config.yaml
d_model: 512
attn_scale: 0.145
bias: "none"
init_std_up: 0.0212
seq_len: 1024
Each number is 128 + 32 x the weight over its row's rms, rounded and kept within 0 to 255. Layers, rows and columns count from 0. The size above them is the row's rms in percent of the matrix's.

# layer 5 MLP up, 2048x512, rms 0.0367, rows 1131-1157, columns 384-511
size [105  88 107 123 101  98  92 106 104  99 100  86 104 126 101 105 103 110 102  99  99  94 106 101 109  99 108]
[[145 103 144 159 182 119 100  94 129 130 123  98 120 138 141 148 202 123 156 142 166 174 142 134 156 135 153 131  87 102 139 101 180 115 108 146  99  25  95 121 157  85  93  76 180 110 106 151 186 123 138 175 132 127  84 161 100 112 169 161 127 149  91 150 119 164 148 160 159 124 113 113 188 166 131 132  42  92 105 125 123  62 125 179 129 114 136 139 114 147 101 166 120 137  86 140  61 167 150 146 128  97  42 103 132 126 146  97 172 112 151 151 153 156 172 109 159 185 114 179 140 131  92 144 170  84 165 125]
 [127 111 158 100 121  88  43 148 108 100 175 128 145 144  73  97 190 137 109 135 146 165 135 126 196  72 139 175 132 144  95 129 193 104 137 110  92 142 108 124  98  98 133 123  51 183 140 184 121  99 193 128 115 161 117 115 121 147 171 117 200  67  85 120 142 153 169 158 143 101 125 118 133 117 106 124 127 142 100 153 129 106 127  92 101 159 122 108 180  76 144 102  85 167  96 127  40 148 105 171 120 149  96 109 160 134 138  99 123 112 128 152 141 151 139 144 105 163 133 120  73 164 202 188 140  51 133 131]
 [101 153 146 148 221 130 106 107 177 158 110 111 192 155  56 101 125 168 137 153 122 186 154 138 157 113 127 191 141 131 131 126 156 152 167 127 110 175 111 173 149  76  77 145 103 188 131 196 122 116 147 132 121 154 149 171 133 110 144 135 137 118 127 129 207  75 124 156  92 115 161  44 131 114 102 115 103 111 145 120 182 124 151  84 113 170 158  72 179 163 143 122 113 113 156 126 141 128 137 115 164 126 106 125 139 114 124 187 106 121 150 170  96 161 157 143 135 171 178 155 132 137 130 126 154 144  90 134]
 [169 138 107 164 107 122 121 134 159 118 150 142 114 111 161 136 117 138 171 131 149 107 129 159 146 157 119 143 177 151 162 113  81  81 131 125 162 111 126  95 200 135 140 134 156 120  94 156  64 173 124  88 138 105 104 159 151  70 135 146 138 118 159 127  86 131 127 141 122 110  62  58 111  85 115 126 168 128 122 123 151 144  55 106 114 161 165 105 122 152 114 145 142 104  95 180 128 131  83 102 111  32 139 139 178 106 184 138  91 118 136 130 132 111 120 112 177 127 138 213  98  81 177 123 107  94 203 145]
 [140 143  61 122 107 190  87 115  93 127 167 119 100 146 119  74 104 148 113 143  82 144 121 133 110 103 109 134 118 126 120 165 139 110 139 157 164 129 171 181 152 130 111  65 129 139 125 106 169 133 197 116  85 136 147 139  99  77  88 158 118 113 114 113 149  42 158 181  62 128 153 135  75 117 172 161 109 135 139 187 147 113 149 172 113 101 129 140 181 125 148 118 115 143  79 178 133  98 163 135 124 119 150  86 126  75 164 138 146 135 105 131 122  90 163 220 117  93 114 127 151  99 194 120 145 108 105 122]
 [132 212  69 164 169  96 130 131 130 100 126 112 133 135  84 105  90 111 191  94 131 122 164 141  58 135  97 165 105 134 116 144 134 158 119 108 113  88  87 166 130 121 168 153 102 149 149 116 196 147 188 151 127 119 158 138 131 118 180 137  68 140 132 119 155 112 110 163 183 156  97 108 140 103 107  85 163 218 144 146 123  66 101 196 130 149 186 178 105 162 108 183 198  67 120 105 151  80 133 107 116 158 142 118 127  96 169 103 131 151 154 120  85 203 144 143  94 165  77 177 166  80 138 113 118  97 143 133]
 [137 241 106 148 125 114 126 105  91 122 190 126 160 139 105  78 140 171  89 143 148 141 107 121 203 136 143  96  96 169 183 157 149 142 145  71 174  36 154  90 114 136 157 133 125 116 101 102 131 135 138 136 114 110 139 154 118 104  99 168 142 142 132 136 105 150 214 142 153  71  93 149  84 127 150  87 152 102 172 102  86  72  84 142 147 197 148 104 190 155 122 162 163 172  48 136  95 143  97 107 174 145 131 127 101 128 131 131 135 141 147 179  58 121 140 140  86 125 119 137 109 155 135 145  89 112 138  86]
 [105 137 132 165  78 135 171 122 194 118 155 176 132 151 122 163 116 149 124 147 171 148 124 133  90 118 130 108 166 138 130 134 138  48 156  89 144  54 134 123 103 155 143 101 141 152  67 167  96 126 138 162 133 161 111 155 110 140 136  82 170 121 177 114 148 116 166 168 170 145 128 161 169 143 113 107 156 163 166 141 118 176 166 161  27 177 134 144 146 112 121  82 121 160  99 118 131 111 121 145  88  59  83 119 173  61 115 175 114  95  92 138 121 155 101 134 108 180 114 227 167 131 176 147 127  85 102 123]
 [130 155  94 133 141 124 119 141 174 137 184 140 148 105 114 167  96 130 111 111 115 115 100 157 135 100 154 162  99 184 124 113 114  65 105 132  52 125  73 181 164 139 175 124  79 162  66 109  71 133 152 139 184 132 181  90 111 112  56 153 118  52 137 113 103 145 153 133 125 115 153 138  78 170 126 110 125 205 123 134 129 133 101  98 135 150 119 109  87 167 156  97  95 149  89 144  86  58 171 113  99  60  74 165 116 128 175  97 121 118 136 160 121 150 115 150 171 190 114 111 118  71 156 123 139 103 113 118]
 [123 131 101  73 126 154  78 176  99 160 137 136 108 124 107 141 149 123 171 166  79 114 147 156  70 116 108  98 123 161 150  86 110 140 186  19 122  76 108  80  95  95 136 100  73 131 102 128  99 132 138 124 146 151 126 136 158 133 118 108 117 124 160 144 115 144 148 181 182 114 124  72 114 188 173 109 106 108 132 120 114  58  86 125 125 135 167  85 151 101 124  92  96 113 153 152 107 143 107 102 117 156 152 171 117 117 112 174 125 106 126 141 156 141 100 121 136 161 166 160  88 106 133 190 136 102 105 148]
 [174 133  77 105  92  44 143 154 111 133 171  88 119 112  73 159 122 112 139 147  80 127  96 177 177 107 161 132 132 105 141 138 101 107 120 139  83 106  81 127 153 122 104 133 121 124  84 149 149 133 138 126 115 133 114 162 126 126 153  89  62  80 114  95  97  59 192 153 149  66 149  75 111 151 106 201  94 120 134  69 105  77  93 144 161 177 141 134  88 157 136 164 110 162 128 138  74 147 111 147 120  97 141  92 129 161 132 120  95 108 149 137 136 135  92 106  99 150 142 109 111 124 148 138 173 139 132 117]
 [ 74  89 116 107  80 100  86 126  98 130 133 130 110 141 119  83 118 102 112  69 117 121 106 137 128 130 141  85 152 129 109 126  74 110  98 129  90 129 121  77 131  83 124  93  89 127 102 178 104 107  98 136 184 154  85 131 130 112 129  96 186 169 154 177 170 153 182 162 162 100  94 111 117  95 129  99 114 125 177 155 169  70 101  87  74 143  98 145 161 128 144 126 111 121 130 166 157 102 139 141  96 139  95 101 168 109 153 116  95 145 139 106 101 133 151 147 108 183 138 105 119 157 163 158  76  49 126 104]
 [ 67 165 153 136 132  95 149 171 137 158 166  94 150 141  99 116 147 162  75 128 182 148 125 145 159  96 101 137 129 143 134 152 117 119 127  80 118 105 123 120 186 130 139 119 157 119 114 148 129 139 136 123  97 149 171 147  90 150  73 155 131 127 115 173 147  76 152 192 144 144  59 144 123 125  85 134  93 119  98 104 207 172 108 112 131 182  91 184  87 152 238 166 103 135 148 123  97  80 102  95 118 197 143 167 209 105 155 144 129 112  53 180 160 108 115  73 144 125 193 142 142 153 143 119 140 192 121 125]
 [131 145 156  61 158 138 118 108 116 152 190 109  75 138  84  85 114 105 162 126 119 124 150  95  59  89 117 107 143  94 131 151 200 154 171  79  70  81 204 142 142 123 130 158 114 135 102 125  83 116 140 129 146 125 164 123 148 147 113  81 125  95  79  79 129  94 179 111  80 157 113 107  69  41 123 108 102 103 165 198 129 102 122 110 117  93 149 178 129 106 150 124  69 135 111  90 131 170 111 140 135 151 126 114 156 143 169 106 142  93 116 179 166 117  98  84 122 164 134 103 123 117 114 141 116  76 137 114]
 [144 114 117 116 139 134  76 119  96 155 116 115  89  63 139 108 131 163 168 153 109 102 144 126  93 138 100 179 138 120 134  98 149 157 188 166 173 130  76 165 159 141 126  66 156 200 114  98 138 135  95 127 129 126 121 147 174 143 157 134 117 180 100  79 167  87 155 137 129 115  56 126  85 150 156  90 118 102 119 233  78  33 131  97 141 132 137 147  86 195 104  75 136 136 109 120 124 191 126 195 179 146 129 103 135  97 146 122 180 109 113 120 155 172 161 137 122 128 128  48 122 134 129 176  79  63 160 153]
 [125 167 142  85 152 119 133 171 129 127 122 140  98 143 100 118 141  95 149 172 166 155 121 135 117 145 171 101 149 133  78 146 109 102 146 168  78 118 133 149  71 128 143 100 151 115 107 151 155 142  56  81 169 107 184  99 140 157 128 185 173 163 105  80  97 188 154 145  88  99 141  99 102 121 167 142 105 123 118 159 112 126 137  98 128 183 162 136 138  82 131 118  52 215 136 119  60 129 136 170 126 138 125 141 139  62  97 119 147 136 156 112 105 180  76 128 105 131 218 144 100 165 107 140 121 100  65  99]
 [ 88 102 135 129 114 100 145 157 170 189 130 172  66 135 153 163 185 114 174  89 143 160  58 179  74 191 153 119 156  93 101 156  98 130 115 132 127 116 116  86 176 130 148 155 159 151 122 125 103 203 129 139 139  80 126 103 187 143 139 138  51 152 148  67  82  97 164 141 142 100  83  88 177 171 186  81 110 132 126 154  70 122 103  83 106 125  95 195 105 125 130 157  93  68  71 113 150  60 142  87  85 131 115  95 123 119  95  72 113 138 113 123  76 111  94 107 110 107  84  92 131 127 102 162 102 160 176 130]
 [155 180 115 171 119 136 150  94 116 149 127 102 150 125 136  86 193 178 131  97 103 164 128 135 117 139 123 158 150 115 121 135 119  58 120 155 144 124 168 130 121 147 132 145 167 139 144 122 129 129  69 161  63 167 162 128  88 108 151 145 134 104 161 128 171 126 138 121 100 130 169 134  80 115 164 121 104 133 145 144 134 115  97 143  83 166 169 145 115 159 179 128 139 101 129 181 149  86 109 123 138 123  53 157 150 111 179 123 109  86 118 165 130 200 148 118 129 117 123 148 122 104 193 131 130 108 117 114]
 [150 165 114 173 156 177 103  74 101 150 171 116 144 111 103 114 113 120 128 120 105 103 152 147 135 105  95 142 108 184 118 191  93 152  50  87 101  99 113 157  55 173 116  84 139  87  88 180 111 124 165 114 192 113  77  79 111  87 168  98 101 122 148  88 117  62 153 158 149  97  90  82 129  90 131  95 110 104 133 102 154  83 163 107 115 120  90 108 108 136  80 197 138 123 108 202  97 106 117 128 151 114  68 198 138  99  94 133 138 108 129 172 159 118 106 100 185 130 143 129 155 125 102 117 189  98 174 133]
 [141 135 136 170  88 126 121 135 183 160 162  65 140 127  86 113  98 167 133 192  65 117 126 101 137 140 144 159 139 208 160 146 164  93 136 114  80 117 157  80  89 118 160 158 113 117 159 125 123 106 130 171 151  87 155 143 111 102  50 160  95 125 128 140 143  77 146 112 135 160  38 151  76  96 160 158 135 137 109 106 134 175 128 134 110  99  99 181 118 138 117 166  78 198 142 124  98 118 234 125 107 151 102 139  88 162  82 155 125 144 108 148 148  40 142  72 132 155 128 121 181 113 140  95 141 144 132  77]
 [131 118 128 121  80 128 132 112 113  86 145 144 153 118 135 123 113 103 102 100 116 163 115 115 113 133  72 130 113 167 147 147 110 130  87  56 197 119 136 165 190 112 111  48  80 138 143 169 109 155 114 128 130 130 144 199 168  89 120 142 207 102 141 115 101 106 114 141 106  94 156 124 125 156  79 167 143 188 155  86 177 110  70 123 122 128 157 122 161 144 127  91 110 201 158 172 159 146 111 147  92 133  76 104  87 128 129  99 173  93  62 122 137 117  75 155 127 169 116  82  80 120 160  93 147 135 164  83]
 [100 153 138  81 135 125 143  74 162 156 155 136  61 112 110 133  67 165 168 140 146 117 117 129 130  89 144 119 117 121 155 127 125 171 124  71 145 127 154 148  93 146 149  93 114 106 127  97 163 119  66 129 117 134 130 131 170  99 121 150 150 131  90 161  84 126 199 132 166  90 112 130 180 111 127 137 113 119 178 154 176  73 103 122 145 143  99 150 103 103 189 111 159 159 166 130 170  82 122 111 143 158 132 110 193 152 136 125 174 114  95 147  79 121 129 131 146  93 124 107 141 160 132 120 145 141 215 162]
 [107 145  80 101  84 114  98 121 134 206 125  33 138 142  80 103 117 158  82 104 126 108 208 150 158  87 120 226 131 122 141 118 164  78 159 173 181 147 111 107 101 117 112 134 161 145  85 120 151 137 123 135 125 136 166  84  98 148  50 162 153 172 173 141  99  77 142 128 129 151 143 133  35  77  76 196  67 130 124 133 203 114 123 153  97  71 151 149 144 125 158 188  72 202 143 118 128  89 163 174 107 103 145 105  66 170 197 154 108 154 107 151 131 121  82 112  94 100 132 103 129  56 146  80 172 110 104  24]
 [113 188 105  97 121 105 126 144 123 101 108  99 139 100  77 118  99 168 177 122 118  97 104 135 145 116 162 112 123 122 170 156 120 141 116 111  98 120 136 146 106 156 182  75 128 193  95 159 143 106 110 141 158  87 117 147 185  80 107 134 119 116  98 135  45 156 112  91 111 159 132 164 148  91 118 142 145 182 157 100  96 102 103  72  85 166  64 122 144 175 138 148 133 188  83 118 102 131 149 167 142  98 132 187 136 153 101 141 145  43 163 132 195 120 132  62 142 103 160 155 102 111 123  53  92 130 120 190]
 [186 178 122  71  86 133  68 154 160 138 153 152 111 100 126 115  70  93 110 112 130 156 119 158 210  86  89 146 155 141  95 141 129 170 137 125 130  91 154 164 147  85 143  82 124 115  94 183 127 117 129 131 116 157 114 128 150  63 107 144 126  98  89  79 130 161 165 184 117  57 102 113 103 134 141 134  99 135 149 161 139  65  79 172 142  89 120 201 104 136 153  84 118 155  85 155  56 152  94 115 126 141 114 133 111  83  97 142  64 103 147 125 132 131  84 132  86 194 118 136 161 121 132 144 130 147  59 103]
 [124 184  93 193 152 123 100  58 160  99 131 115 141 163 107 206 145 153 103  90 118  91 136 191 178 104 128  99 122 143 143 156 116 162 142 127  99  59 158 179  93 140 184 128 139  92 176 128 164 136 135 109 184 122  99 159 173 137 124 136 145  82 190 122 140 145 159 138 154 162  95 138 107  95 152 115 122  95 191 162 124 117 110  95 145 111 174 176 170 152 147 123 164 173 120 152  76  91 143 116 125 107 107 113  85  85 148 112 187 121 128 169 137 148 121  63 159 117 101 136  93  87 128 160 170 117 102 109]
 [109 116  70 165 176 136 133 171 138  81 180 150 163 163 145 181 133 131 149 182 170 146 124 109 150 116 169 158 131 120 107 159 159  70 121  75 167 113 166 132 124  61 101 108 171 162 155 145 107 164 131 121 128 134 174 180 146 110 172 124 175 126 136 139 159  59 170 113 132 132 125 143 117 117 145 110 115  99 175 189 109 191 110 159 135 129 112 161 126  77 106 186 177 184  85  96  95  99 198 136 108  87 112 127 156 131 149  82 140 104 114 149 115 107 131 129 161 104  74 159 175 166 106 100 121 146 128  96]]
# layer 5 MLP down (transposed), 2048x512, rms 0.0341, rows 1131-1157, columns 384-511
size [106  94 109 118  98 100  97 105 102 102 101  91 103 117 101  99 102 108 103  98 100  98 103 101 111 102 106]
[[145 154 119 131  93 131 122 167 138 110 134  64 149 154  82 192 123 148  82 141 202 163 106 129 128 153 106 125 150 140 152 119 107  84 119  92  91 117 155 138 141  83 142 127 127 190 101 109 148 164 108 169 156 101 108 101 108  93 172  87 106 144 162 132 181 168 104 155 120 135 163 122 176 121  63 155 100 135 118  96  48 138 164 152 109 150 136 135 154 113 136 125 136 155  97 143 138 139  98 159 151 116 118  59 148  99 174 188 141 124  93 160 114 163 133  81 104 140 175 181 148 138 138 105 146 174 118 103]
 [138 199 139 160  92 109 177  70 118 188 110 142 172 157 209  97 112 132 110 138 146 105 105 138 104 131  65 100 114 113 158 153 119 147 160 127  96 144 112 100 128 144  88 103 110 142 113 100 128 169 138 124 124 166  73 108 173 128  81 116  96 104 143 155 128 113 120 200 119  94 173 112 124 141  98 132 236 109 110  82  74 134 120 184 161 172 142 138  72 125 121 185 136 126  72 123 161 123 125  56 120 129 130 120 115 126 230  26 137 136 105 169 151  80 153 124 129 105  62 141 164 132  95 113 145 143 104 158]
 [162 107 165 150 117 166 104 110 115 141 107  95 176  94  92 136 103 178  68 178 140 170 140  89  65 122 100 203 122  73 113 140 144 100 153  97 126 142 116 180  98  65  80 143 106 138 164 155  96  45  94 160 102 148 132 151 112 150 134 137 141 123 175 170 104 166 143 155 162  81 120 135  78 119 159  97 123  91 192 138 120  64 124 111 142 146 119  80 146 116 152  86 114 133 171 156 204  65 131 112 107 105 143 117 150  97 191 111 139 138 115 146 116 144 119 180  99 114  79 184  69 153 149 146  67 123  69 149]
 [ 76 156 123  83 141 137 163  65 140  99 171 109  55 136 144  38  74  75  91  97 139 145 150 130  48 112 157 143 109  78 116 170 126 135 113 190 146 189  93 100 135 145 111 102 131 138 101 159 115 153 176 124 163  94 120 195  74  92 106 118 155  97 126 139 130 107 118 150  74 132 101  71  88 149 157  91 156 142  96 167 115 179 144 166 115  85 109 100 139 166 101 154  97 146 110 151  98 111 110 108 101 132 134 126 169 129 195  99 108 140 122  77 103 196  97 115  50 102 133  90 190 146 171  91 102 196 153 141]
 [111 172 192 131 154 119 185 125 118 134 113 165 137 147 177 148  97 163  73 150 136 184  89  79 115 140 179 163 192  84 126 154 137 182 126 102 136 142 111 104 133  72 163 162 129 168 137 125  73 132 151 106 185 138 176  92 165 117 123 122  84 133 145 122  92  79  95 110 184 132 167 141 164 123 113 139 107 166 111  75 169 102  85  93 136 156 171  79  89 198 177  88 199  70 119 101 159 158  60 150 110 141 157 144 140 121 185  99 128 145 128 127 122  91 138 102 188 142 151 148 172 107 115 124 114 112 129 107]
 [142  77  89 138 109  81 133 153 148 130 125 130 106 136 142  99  81 115  97 112 143 126 174 184 185  67 117 188  82 190 103 166 123  99 102 111 145 104 149 109 115  80 135 135 146 142 153 144 131  35 174 153 108 115 124  80 101 140  74 160 202 125 123 104 123 147  59 175  99 165 130 173 208 183 123  84 113 146 107 141  91 111 119 113 144 118 109 100 127 212 137 138  92 154 146 130 214 103 158 109 141 141  99 117 111 140 138 105 145 107 182 133 115 146  94 121 123  85 137 141  90 162 117 109 101 138 159 139]
 [104 122  67 169  96 117 125  72 107 121 148 128 103 102 172  81 173 156  75 134 108 114 144 104 180  80 169  74 173 104 152 133 109 156 169 154 121 159 150 150 108  80  90 110 136 185 133 106  29 123 139 130 165  92  96  81 150 125 117  96 127 102 136 101 119 110 127 130 109 120 122  95 126 113 148 137  80  59 177 116 117 200 152 156  91  99 124 127 107 170  74 130 105  67 144 152 126 166  87 141 130 137 110  97 114  76 127 183 109 138 166 119 119 148 143 141  83 103  75 119  99  98 131 146 125 116 152 120]
 [ 92 139 130 142 117 136 201 162 155 165  68 195 126 104 124 118  31 100 138 179 182 107 127 143 156 105 126 104 125 176 129 144  85 131 133 154  85 143 139 158 121 167 166  74  93 122 128 196 119 135  99 120 177 128 121 152 124 158 177 111 137 125 222 118 150 144 128 158 106  92  99 103  87 170  89 129  95 136  80 112 121 202 170 178  72  90 144 164 141 142 142 123 165 155 151 142 139 169  95 111  98 138 143  91 138 118 129 126  77 115 126 199 120 137 121 131 130 132 112 144 139  93  92 146 123 143 127  81]
 [190 145 157 132  83 138 105 129 141 155 131 113  86 130 175 162 140 108  88 154 134 129 158  42 120 180 161 173 117 183 196 154 102  64 151 161 157 154 120  99 118 120  59 157 145  92 127 115 141 133 147  78 153 137 130 156 168 124 134 126 129 138 135 151 146  74  76  71 175 165 123 124  63 105 193 116 164 151 158  99 155 124 143 116 102 135 113 107 122 102  77  94 142  87 162  81 186 154 168 112 102 130  99 148 195  95  28 102  86  98 139 126 160  88 115 183 163 134  80 106 107 129 135 127 108  78  90 130]
 [ 54 203  85  97 119 158 158  97  89  68 172 147 121 159 143 157 132  81 165 107 114 131 137  92 112 139 105 143 155 154 131 176 146 110  63 162 109  92  81 145 110 105 130 133 199 179 137 118 106 141 129 154 136  63 111 145  76 143 137 127 117 123 122 144 145 117  67 115  90 142 143 143 133 136 120 183 113 161  88 141 183 160 117 152 129  90 104 133 120 226 135 124 130 103 136 111 150 162 180  89 123 118 115 163 118 148 161 124 205 119  86 182 113  64 168 157   0 110 145 100 103 116 101 148 140 104 114 112]
 [200 153 154 115 156 193 150 158 202 143  74  80 132 162 192 143 128  79 145  98 165 156 155 106 107 116 162 100 149 131 149 152 143 141  83  90  82 122 144 109 141 134 108 118 127 118 163 101 161 108 105 143  98 161 121  53 138  92 126 160 109 157  84  80  94 102  82 163 138 165 199 103 143  63  84 100 126 137 142 164  74 132 165  99 123 122 150 110 108 118 112 122  81  71 133 155 116 152 109 143 155 141 129 149 167  93 105 157 134 132 201 120 110 133 166 128 102 138 188 101 180 160  99 160 165 179 105 143]
 [122 107 156 126  85 117 120  96 168 103 137 131  99 171 159 109  98  92 116 142 172 103 147  91 152 195  82  89 134  92 137 108 145 122 159 118 156 108  97 196  91  91 133 151 110 116 179 141 145  72 115  88 130 116 117 114 180 125 123 109 170 128 167 125 143 105 148 120  93 148 141 159 101 145  91 102  87 114  98 112  77 170 151 147 135 157 152  79 114 127 172 106 151 122  70 121 185 197  94 109 151 126 135 101 128 116 122 144 181 125 161  85 173  95  98 153 131 133 175 144  95  54 176 138 152 115 131 165]
 [125  86 185 180 109 127 137 127 110 130 114 148 137 169 128 145 143 124 151 181 147 117 165  96 214 131 101 123 167 115 213 112  93 144 166 150 129 119 148 122 164 105  95 189 146 140 169 128  85 178 138 107 114  84 122 105 138 136 113 106 172 135 188 160 151 135 158 188 124 111 135  96 118 104  60 100  71 145 129 158  73 179  98 103 152 103 136 128  70 103 128 112 135 108 169 143 115 107 107 183 174 161  88 198 143 111 149 116 119 188 135  92  80 130 125 145 107 100 174 102 144 123 125 143 108 117  89 104]
 [145 126 111 201 149 139 152 104 100 164 168  40 111 128 193 145 108 104 146 172 119 103 135 119  89 113 131 112  86  86 127 163 175 116 147 146 153 108 135 146 180 108  81 183 151  69 166 147 127 151 145 143 133 122  88 173 158 124  77  95  96  92 135 113 111  89 140 144  73 128 149 135  53  88 125 106 130 136 172 152 129 105 162 162 103 131 147 131 150 148 102 114 117 127 165 125 174 153 122  89  71 163 157  92  67 127  79 107 117 148 127 199 150 133 125 157 106 159 106 104 161 132 116 110 124 121 157 119]
 [133 102 117 107 126 211  86 122 161 136 128 128 140 146 160 134 144 120 121  83 116 188 117  86 156 186 124 136 132 110 162 127  90 150 158 175  64 110 100 163  88 151 147 107 196 152 107 114 124 129 106 134 114  92 137  85 180 140 100 106 165 191 112  50  99 121 152 168  90 149  64 107 157 129 133 143 127 146 169 143  84 128  90 138 107 151 124 161  70 125 103 111 154 137 149 116  77 110 117 176 199 145 117 126 130 125 166 159 188 100 137  75 158 114 160 159 142 165  86 146 152 130  97 121 134 147 172 119]
 [131 170 145 114 150 138 125 141 130 111 120 154  91 164 126 122  89 147 156 196 131 146 125 137 115 101 142 113 173  88 121 114  57  87 152 152  80 108 117 126  99 178 176 118 161 167 169  90 124 125  74 141 186 113 109 100 146 114 149 153 125 175 131  77 120 202 166 125 153 117 128 121 124 177 138  97 132 175 174 148 148  81 139 139 111  69 158 143 150  79 145  40 123 169 154 119 181  82 116 158  62 140 160 142  63 141 118 158 125 180  93  88  93 152  61 142 140  85 116 101 137 124 138 105 148 113 126 170]
 [141 190 125  78  94 130 192 111 150 138  91 150 140 134 121 165 114 124  74 165 129 218 134 136 135 193 116 120 130 126 135 176 128 133 136 122  92 107 118 142 149  92 120 131 124 157 118  65 146 133 117 109 134 116  99 133 133  98  80 178 159 128 135  85 108 174  83 142 149 107 190  83 123  90 150 125 152 102 122  72 176 112 165  60 123 153 102 145  93 159 140 104 101 120 153 128 154  78  98  84  78 161 168  72 125 118 140 211 140  92 124  97 129 160 148 149 148 128 123 147 120 135  98 149 133 165 165  82]
 [133 145 217 133 118 167 135 132  83 170 108 128 123 132 153 135 147 113  91  85 182  83 112 121 147 123 134 152 187  54 123 120  77 125 137 200 120 101 108  99 114  96 110 151 199 117 108 136 114 129 186 126  81 102 121  84  75  63 170 100 117 123 130 143 132 151  76 118 121  94 134 143 112 158  77 146 142  93 113 129 155 127 106 126  93 166 145 136 194  79 167  55 101 123 148 154 107 159 100 137 118 168 124 108 116 108 116 171 148 146 154  85 128 125  69 141 120 150 140 175 101 122 157 149 138 138 106 183]
 [160 118 122  85 123  70 179 151 158 106 125 162 147 138 158 135 110  81 141 116 127 167 174 128  93  85 152 123 110 121  91 199 120  79 151 105 166 144 172  79 103 145 156 160  27 132  89 121 139  75  79  69 139 115 162 122 152 133  95 156 118 150 102 107  96 125 133 104 144  87 108 176 104 107 138 162 151 132 143 101 126 118  96 145 161 103 130 111 165  91 119 125 143 159 182 116 109 150 178 185  84 128 111 176 123  99 158  56 141 131 159 112 145 165 131 114 208 145 186  72  86 219 140 106 112  98  90 107]
 [110 135 139  80  89  99  95 150 146 167  58 151 140 121 123 108 113 162 165  95 145 102 132 126 219  89  88 120 147 134 111 107 115 149  86 127 151  92  73 141 157 117 105 151 116 104 119 151 146 131 120 120 137  92 127 120 185 126  63 139 121 153 159 137 153 128  91 112 121 111 176 171 194 183 103  95 148 128  99 119 123 133 133  79 162 161 111 132  86  56 145 104 124  96 120  94 105 136 134 120 112 114 187 121  71 189 185 142 114 102 127 145 129 127  75 116 187 105 104 122  87 111 104 153 125 190 171 132]
 [170 153 175 137 108 129 127 150  56 174 162 143 119  86 133  58  95 124 153 188 136  95  95 127 124 175 108  98 110 118 138 137 172 150 137 158 124 145 116 123 128 103 100 100 114 142 156 114 103 131 164 143 100  94 128 113 184 139 152 101 137  85 107 178 153  95 163 178 142 107 177 121 160 133 121 160 141 126 142 106 129 140 119 180 139 149 133 197 137 108 123 175 122 121 123 111 117 147  95 100 151  58 167  64  95 155  97  87 122 172  78 143 100  99 100 205 163 121  73 112 128  36  83 179 172 148 101 112]
 [118 144 103 114 147 162 118 193 106  77 126 129  62 154 186 107  92 117 160 176 128  93 117 167 178 116 136 162 154  97 132 162 175 189 145 160 154 148 151 123 118 142  65 188 140  97 196 112 137 122  94 110 101 110  81  77  86 138 153 137 108 195 137 170 148 103 146 126 140 115 163 151 168  73 130 157 155 188 108 102  95 134 144 156 146 151 158  87 155 147 102 159 188  81  92 157 144 110 108 131 115 145 157 122 149 189 150 125 125 184 154 138 141 137 149 123 133 107 155 110 106 130 129 127 149 115 127 131]
 [166 133  88 146 120 137 107 125 132 135 135 118 176 109 150 151 161 123 164 138 161 150 132 104 109 149 148 110 105 163 145 139 106 140 177 134 151 151 101 104 158 110 143 161 147  85 162  87 177 129  94 113 162 134 118 135 161 131 115 119 106 127 101  59  79 120 146 131 116 164 107 141 107  83 122 162 187 105 131 136 137  83 158 100 173 162  84 121 131 116 107 119  93 119 115 142  89 126 143 148 132 106  94 157 107 144 131 157 188 110 152  91 119 127 139  96 120 173 100 100 129 173 180 182 137 110 140 111]
 [125 161 133 187  81  87  77 140 107 102 148 135 138 114  93 119 115 118 143 124 148 100 158 115 173 139 144 146  93  92 135 151  95  70 152 163  95 134 141 193 117 109 111 117 117  86 147 143 175 184  46 107 140 204  69 135 123 206 150 134  74 111 176  46 116  91 103 148 155 125 137  64 122 101 111 177 125  97 150  73 121 104  75 147 171 131 167  46 111 175 114 131 107 133 158  97  94 173  99 151 132  76 134 133 153  90 107 132 133 132 122 111 110  80 121 114 119 155  96 131 142 163 118 109  96 191 120 175]
 [105 131 124 142 120 135 126 164  66 143 143 127 130 106  77 110 106 190 133 121 162  78 104 194  88 102 160 183 153  97  77  99  99 114 153  67 100 134  98 165 185 137 148 120 116 128 131 118 125 114 139 136 112 181 155 112 173 122  50 118 121 201 142  79 133 163 121 108 124 124  71 142 138 168  95 127 114 140 170  85 114 132 156 171  80 146 151 203  29 214 198 173 148 190 166 188 125 115 108 134 114 135  89 106 185  79 122 166 183  98  93 156  68 134 158 124 123  86 149 169  92 122 128  62 135 133  94 136]
 [ 98 136 158 139 122 142 142  78 124  94  94 164  85 118 114  76 120 114 141 125 122 167  99 132 181 152 138 166 110 139 109  94  74  97 114  66 158 109  56 167 142 126 108 103 107 131 152 173 154 118  93 155 113 134 146 139 154  98 118 139 184 112  90 132  61 115 142 139  97 117 183  86 176 123 157 107  89 134 103  75 130 135 119 128  94 141  94 118 120 115 155 143 115 144 133  75 166 135  86 135 132 124 105 158 132 122 117  60 142 155  87 133 129 125 113 127 119 174  83 112 144 131 127  98 139  96 113 144]
 [104 107  85 120 139  50 147  89 150 148 129 136  84 122 105 144 115 167 168 140  64  96 146 128 155 113 132 108 162 129 173 176 149 133  49  89 125 168 148 115 129 101 123  97 120  85 188 163  97 160 142 159 129 124 114  89 178 181  54 142 136 204 113 100 122 161 149 105 157 137 127 147 106 118  96 137 109 149 151 169 116  96 207 189  79 129  86 101 115 162 115 132 126 129 156 160 109 206 148 126  73 152  86 133 108 104 165 166 214 107 111 144 110 136 156  81 158 128 153 141 116  97 123  95 126  85 114 102]]